{"n_layer": 9, "n_head": 8, "bias": "none", "parallel_block": false, "optimizer": "muon_variant", "lr": 0.00527, "schedule": "wsd", "final_lr_fraction": 0.0, "doc_mask": true, "steps": 3675}
Each number is 200 + 20 x the weight over its row's rms, rounded and kept within 0 to 999. Layers, rows and columns count from 0. The size before them is the row's rms in percent of the matrix's.

# layer 4 MLP gate, 320x256, rms 0.16, rows 0-25, columns 128-255
096,194,208,181,189,215,183,190,207,204,200,174,194,199,180,178,217,212,212,202,173,221,192,207,193,211,167,208,207,191,201,193,197,220,195,218,222,209,185,190,197,198,210,186,213,186,185,192,202,201,194,167,208,199,188,210,223,220,184,193,196,221,232,198,185,182,179,205,182,222,172,179,215,194,224,187,212,215,185,205,204,203,208,202,229,243,187,208,201,223,223,210,181,152,205,235,227,209,181,239,198,180,174,193,177,169,183,213,227,246,183,224,187,194,223,204,173,196,205,231,201,197,203,169,189,229,225,197,193
093,209,167,192,187,196,203,208,197,237,190,168,182,205,232,213,157,203,214,180,212,213,180,224,207,213,198,189,205,247,211,196,198,229,186,186,167,197,207,237,239,177,209,225,179,228,217,197,202,188,248,219,227,200,180,197,218,167,198,241,204,214,193,226,214,220,210,178,177,184,193,231,211,236,174,220,195,203,196,254,218,233,174,215,203,157,210,219,215,194,184,208,215,205,217,211,225,166,199,186,215,189,176,177,216,177,221,193,188,204,196,180,181,211,199,204,176,231,189,219,167,215,194,226,197,185,213,226,170
092,236,160,187,212,178,204,207,193,218,179,182,212,206,193,179,252,199,191,203,180,184,185,211,173,192,210,200,197,194,212,196,217,197,204,216,210,207,183,212,208,180,212,193,209,224,169,208,203,190,207,199,186,159,211,183,175,199,203,183,225,174,209,214,179,181,171,157,207,176,150,240,168,222,209,211,189,225,195,190,188,227,195,195,224,188,234,172,189,201,208,130,194,197,182,212,174,199,226,206,181,174,186,186,234,213,192,194,170,216,182,196,178,211,183,187,179,203,220,212,182,185,226,198,183,213,229,213,207
100,168,221,207,218,210,191,176,204,175,199,203,190,202,219,185,197,198,213,194,195,225,238,176,223,195,213,200,185,194,206,200,212,224,195,207,187,194,148,216,216,156,176,160,199,203,199,175,193,218,198,194,191,251,196,196,186,193,180,176,192,202,163,185,179,217,184,180,198,178,213,226,208,241,234,205,224,195,183,228,203,184,220,185,248,179,177,201,206,189,184,211,215,210,208,212,199,207,190,204,207,210,177,180,204,183,214,191,217,189,185,196,205,189,201,190,154,201,195,206,185,196,222,211,217,193,224,192,174
097,188,207,188,174,182,204,176,186,191,235,215,170,195,189,175,197,202,217,171,224,190,208,209,179,162,173,203,178,203,218,202,232,190,221,207,166,246,218,177,225,163,200,202,209,219,212,146,211,212,227,190,229,203,191,209,192,190,183,188,228,174,187,214,187,184,170,200,165,191,185,190,257,206,217,215,188,189,200,196,215,205,219,205,215,208,213,212,191,168,237,178,221,202,186,224,166,193,166,220,218,210,184,196,197,191,183,224,195,176,195,221,197,209,216,189,159,240,218,193,198,220,219,239,204,217,213,202,171
112,195,217,175,226,205,196,199,165,188,226,185,218,194,234,180,179,226,193,185,170,172,205,222,192,180,223,205,168,218,191,204,223,218,196,222,197,200,205,203,204,222,201,181,190,216,202,204,212,208,232,180,197,182,182,203,226,207,208,173,204,164,221,163,204,194,206,216,208,169,212,208,195,198,193,192,160,193,175,216,200,200,194,222,179,181,194,207,205,185,197,207,173,195,191,220,187,211,169,208,170,196,183,195,190,201,185,208,188,195,203,160,160,211,217,164,182,199,204,226,229,161,239,219,206,185,231,169,204
101,167,180,222,210,192,186,185,239,177,189,231,178,192,232,235,232,205,178,187,201,194,186,167,193,188,226,204,194,186,196,222,197,218,182,248,192,192,193,195,187,207,206,226,182,222,207,245,226,180,215,206,221,183,230,204,175,182,218,189,223,191,185,167,199,231,153,172,204,210,165,212,143,223,182,178,212,167,205,198,193,221,193,197,210,187,195,188,221,220,227,196,196,207,182,183,211,191,189,168,222,183,177,191,206,182,187,183,228,179,182,211,202,193,192,184,229,210,189,193,218,203,205,211,191,189,201,207,184
099,177,185,217,200,185,201,194,192,241,199,180,180,176,178,171,211,202,180,172,164,185,194,152,232,236,193,233,195,220,203,177,215,196,214,194,190,180,211,191,186,215,194,187,178,154,204,196,207,183,229,193,179,194,225,216,193,186,187,194,168,202,171,165,194,205,208,218,229,179,179,205,165,230,220,203,214,198,179,200,199,223,220,187,157,202,235,184,204,200,168,210,181,202,184,202,170,233,188,201,196,167,238,199,204,185,220,226,177,179,213,217,157,203,187,193,207,209,195,206,225,209,203,202,200,211,170,217,177
098,211,183,186,181,184,195,192,210,190,180,186,216,185,196,205,163,207,170,194,198,252,223,213,181,214,226,168,160,182,190,200,216,193,205,218,206,190,206,188,224,188,182,183,177,179,179,210,166,206,183,185,187,225,178,212,226,230,191,185,231,216,206,185,213,227,216,219,220,208,207,176,211,204,206,215,190,203,182,191,214,201,199,212,179,233,210,190,212,203,204,177,201,210,222,206,185,223,160,206,163,214,226,212,198,207,206,205,197,244,195,180,179,184,147,200,171,206,212,198,210,185,210,216,208,201,203,181,172
097,157,199,213,196,176,211,166,180,158,204,202,161,193,200,209,222,206,204,173,240,218,220,178,206,189,223,198,225,247,216,205,219,210,220,189,189,195,184,203,210,216,200,187,202,220,212,163,200,180,206,177,176,189,216,185,168,164,210,181,194,185,167,233,188,203,201,201,208,230,208,185,211,169,218,204,139,172,185,208,199,164,164,179,205,206,221,237,203,206,219,195,179,205,214,235,205,203,257,215,196,213,203,208,197,178,174,195,199,188,204,241,177,180,196,165,217,234,221,184,220,226,228,174,210,189,226,169,181
094,201,204,208,187,215,213,213,209,192,215,208,187,191,241,229,178,220,205,209,187,170,226,198,192,159,241,191,227,209,199,190,199,201,200,187,236,218,184,202,225,170,191,229,202,154,226,189,223,200,199,226,182,224,219,203,173,170,218,196,163,195,161,212,211,226,199,212,203,179,221,231,191,195,215,219,175,214,223,202,199,231,203,203,190,194,241,168,230,239,187,183,192,186,208,184,201,206,201,195,237,196,220,193,222,219,218,186,177,161,216,232,169,183,252,205,198,193,159,190,184,212,204,189,180,177,192,214,210
094,169,195,204,195,186,186,187,159,197,218,208,220,180,187,216,207,184,206,204,180,196,214,169,163,207,188,195,177,191,165,182,201,222,219,215,234,196,181,214,181,206,199,222,212,224,180,203,227,220,167,188,210,173,211,211,205,209,165,224,207,182,244,202,204,227,259,168,207,198,195,226,210,181,182,177,175,209,197,199,204,183,201,232,213,225,187,230,158,192,221,231,178,219,181,213,195,204,212,182,163,224,186,202,199,202,216,197,182,206,201,187,184,197,199,213,181,212,227,214,211,160,199,194,244,182,187,170,186
100,191,222,208,152,235,184,202,200,165,238,172,199,196,174,163,146,208,172,200,215,182,213,216,207,199,204,187,153,206,183,211,206,220,203,232,168,252,234,222,213,178,227,215,188,219,200,207,190,176,175,231,199,156,174,187,209,210,203,186,204,190,184,225,244,202,193,180,213,206,207,195,221,228,212,232,173,193,224,210,199,181,204,209,182,212,187,206,199,188,196,185,209,201,179,196,182,186,201,192,206,210,220,197,184,199,228,162,165,195,189,194,194,212,199,199,195,243,211,183,182,200,186,212,170,233,219,215,217
096,209,204,182,195,191,247,185,209,163,200,202,253,178,187,200,177,187,195,195,199,199,239,209,159,202,195,198,190,165,230,208,170,169,202,152,196,202,167,192,203,200,217,192,197,215,235,207,150,183,191,189,237,197,227,213,173,237,184,198,221,212,179,194,196,214,206,219,211,218,203,185,206,203,199,194,198,225,191,217,193,232,195,196,173,220,208,222,235,172,219,190,207,214,204,172,181,197,182,193,184,191,240,207,203,171,232,203,198,180,187,216,221,216,219,194,208,212,163,202,200,221,187,209,225,205,206,260,200
101,208,223,225,164,202,173,205,207,181,231,200,197,168,187,228,228,226,200,213,166,195,224,230,203,188,169,207,209,224,205,207,228,224,242,233,191,211,236,189,246,215,221,244,207,182,226,164,184,190,190,203,238,207,206,208,210,211,224,188,208,204,227,200,217,164,182,196,189,209,181,223,195,208,221,166,183,178,193,184,161,169,214,188,185,187,196,196,181,192,211,178,171,199,196,206,152,208,209,180,184,215,205,195,171,199,215,214,236,213,234,194,217,189,185,198,211,203,206,199,209,207,202,169,201,206,201,213,192
099,202,204,217,212,204,180,200,197,204,197,201,202,181,221,177,177,197,189,204,191,209,192,179,231,214,211,192,195,220,176,209,202,194,170,208,193,215,175,214,208,207,239,201,251,217,187,254,202,176,221,197,184,232,194,213,216,190,164,211,140,176,170,183,193,167,201,222,198,190,220,192,208,198,188,182,181,207,209,163,178,172,204,197,213,190,222,187,190,186,182,176,174,193,195,187,232,198,207,172,180,176,202,194,156,176,197,200,203,211,169,161,210,201,232,225,185,172,180,190,204,176,229,194,234,193,163,189,221
100,192,213,185,172,204,204,173,220,165,207,175,201,203,178,157,214,209,194,185,197,169,207,184,196,242,199,174,171,234,181,176,190,181,187,206,196,233,212,204,159,201,203,223,146,167,192,195,199,226,191,194,199,199,203,199,200,224,208,196,185,227,221,162,191,200,219,234,224,182,195,172,216,241,188,218,207,216,161,200,178,175,201,209,228,207,194,200,202,217,204,180,203,209,204,207,228,224,180,222,194,156,224,207,236,179,163,198,214,200,238,214,192,205,245,191,184,205,194,234,171,197,230,196,193,236,217,186,201
100,186,218,156,215,159,210,174,190,236,210,238,197,168,194,197,197,184,199,184,190,194,220,164,212,178,179,236,220,194,218,215,179,229,193,230,217,185,211,197,228,203,163,204,200,239,188,181,168,168,178,203,218,188,166,190,214,229,194,213,170,229,219,203,189,192,211,212,199,236,187,219,206,226,200,186,189,168,151,198,205,178,167,224,196,193,172,219,186,187,204,207,237,200,222,220,154,185,200,171,211,180,221,192,206,214,216,177,174,171,221,222,170,193,206,218,183,259,189,228,184,218,236,206,240,209,176,184,194
101,162,231,173,204,199,194,218,236,222,180,192,193,208,186,194,208,193,231,191,197,205,195,198,172,212,206,185,172,196,174,209,195,186,185,204,176,215,178,233,208,215,179,216,216,172,148,225,179,225,198,194,192,194,194,180,202,181,183,213,214,214,186,199,215,196,205,174,215,168,222,199,231,194,198,177,196,210,196,222,193,240,183,221,164,213,213,237,205,188,201,213,190,225,196,193,185,191,192,223,160,209,173,191,183,235,199,186,231,205,192,202,175,182,239,186,187,171,212,214,173,179,181,180,220,187,206,207,198
097,207,156,214,221,188,210,174,219,178,225,189,223,192,182,216,188,176,165,191,228,193,211,195,213,226,203,214,180,190,157,240,183,207,194,205,196,217,168,187,210,202,187,221,189,218,237,177,225,196,188,183,197,208,224,182,163,167,198,222,237,228,191,207,184,207,200,180,217,232,226,208,216,187,228,195,172,202,199,224,201,204,205,224,192,214,205,205,221,188,205,231,167,184,209,206,222,184,234,164,202,162,209,183,186,166,210,210,192,158,230,199,215,184,189,212,205,195,187,206,178,167,209,194,233,214,224,179,183
099,199,218,209,198,171,206,233,222,190,208,218,206,188,198,214,215,229,174,211,165,249,170,192,230,153,209,231,210,190,228,200,233,188,200,220,212,214,169,220,177,177,207,197,161,206,240,218,192,217,209,211,241,177,182,190,178,202,162,194,184,218,223,198,202,204,190,214,191,223,190,230,176,185,200,200,213,193,177,195,235,194,187,170,202,234,185,188,220,201,219,184,181,219,175,199,199,214,204,220,194,230,241,209,231,181,210,189,170,175,171,197,201,210,211,213,219,233,178,172,213,229,185,173,219,212,208,208,175
091,201,177,196,217,188,184,187,251,218,220,208,212,216,195,220,195,206,198,212,216,196,217,198,224,180,201,220,210,212,234,217,238,218,239,195,221,222,191,163,191,197,159,170,230,170,144,182,232,206,219,231,204,218,160,157,230,194,219,173,172,221,223,212,202,177,234,197,188,216,205,189,190,195,188,208,177,231,192,194,196,175,214,214,210,178,211,167,187,234,203,202,191,182,168,214,203,214,166,212,206,174,215,204,206,173,218,205,206,176,199,190,195,184,187,174,171,198,209,166,233,196,193,238,234,199,194,183,191
102,201,211,192,195,199,181,214,225,175,189,181,191,217,202,201,216,217,191,219,167,172,182,176,208,237,243,177,189,177,233,215,202,212,186,204,169,203,238,239,228,177,185,194,195,200,226,173,185,211,194,185,217,212,199,180,214,205,195,182,170,185,192,197,175,199,195,195,178,181,217,200,214,227,226,187,197,198,184,196,207,215,211,200,191,227,207,169,244,229,210,219,196,203,162,208,168,199,208,186,201,173,185,169,170,209,160,185,180,229,209,215,222,214,215,220,220,205,180,214,189,213,226,237,171,180,203,183,194
106,249,164,223,204,214,214,175,196,191,212,203,191,191,193,181,219,193,197,168,229,235,194,196,208,189,232,226,215,194,208,205,222,189,196,172,191,183,183,171,179,196,235,207,187,189,175,201,245,213,196,231,222,237,198,200,225,147,202,199,199,205,216,201,201,231,205,202,176,194,197,223,239,202,182,193,204,198,211,196,146,187,182,201,213,203,182,230,222,211,231,206,216,188,238,225,182,201,219,225,189,221,190,234,174,156,189,228,144,215,195,202,180,209,206,204,166,218,216,203,199,179,210,197,209,216,207,194,206
097,209,208,201,188,223,178,187,209,201,168,202,202,212,210,214,189,187,179,206,189,227,227,210,211,189,187,172,225,204,200,151,180,169,185,170,195,202,238,197,248,188,216,205,176,212,219,202,213,178,237,206,220,184,211,164,174,217,215,198,181,176,228,203,163,193,197,192,151,193,196,170,205,174,184,191,218,209,209,199,225,172,217,184,211,218,208,212,194,192,186,188,232,203,190,227,153,188,189,206,172,214,234,230,209,212,215,208,240,197,210,170,187,216,198,153,158,226,196,209,216,191,192,235,213,229,229,197,187
109,205,205,192,183,199,143,167,190,216,173,188,202,185,184,153,195,211,206,213,203,178,226,183,214,167,181,230,232,202,235,213,200,218,186,191,201,162,194,184,211,199,215,214,222,239,179,218,195,203,182,205,231,191,204,158,230,214,207,193,203,217,224,181,209,181,201,172,195,212,219,202,225,194,186,192,206,204,194,184,217,177,200,208,218,148,182,202,196,206,170,191,182,224,151,198,209,201,188,196,215,197,159,208,206,204,222,187,186,202,187,188,231,213,226,201,208,203,206,230,205,171,184,192,137,231,176,209,207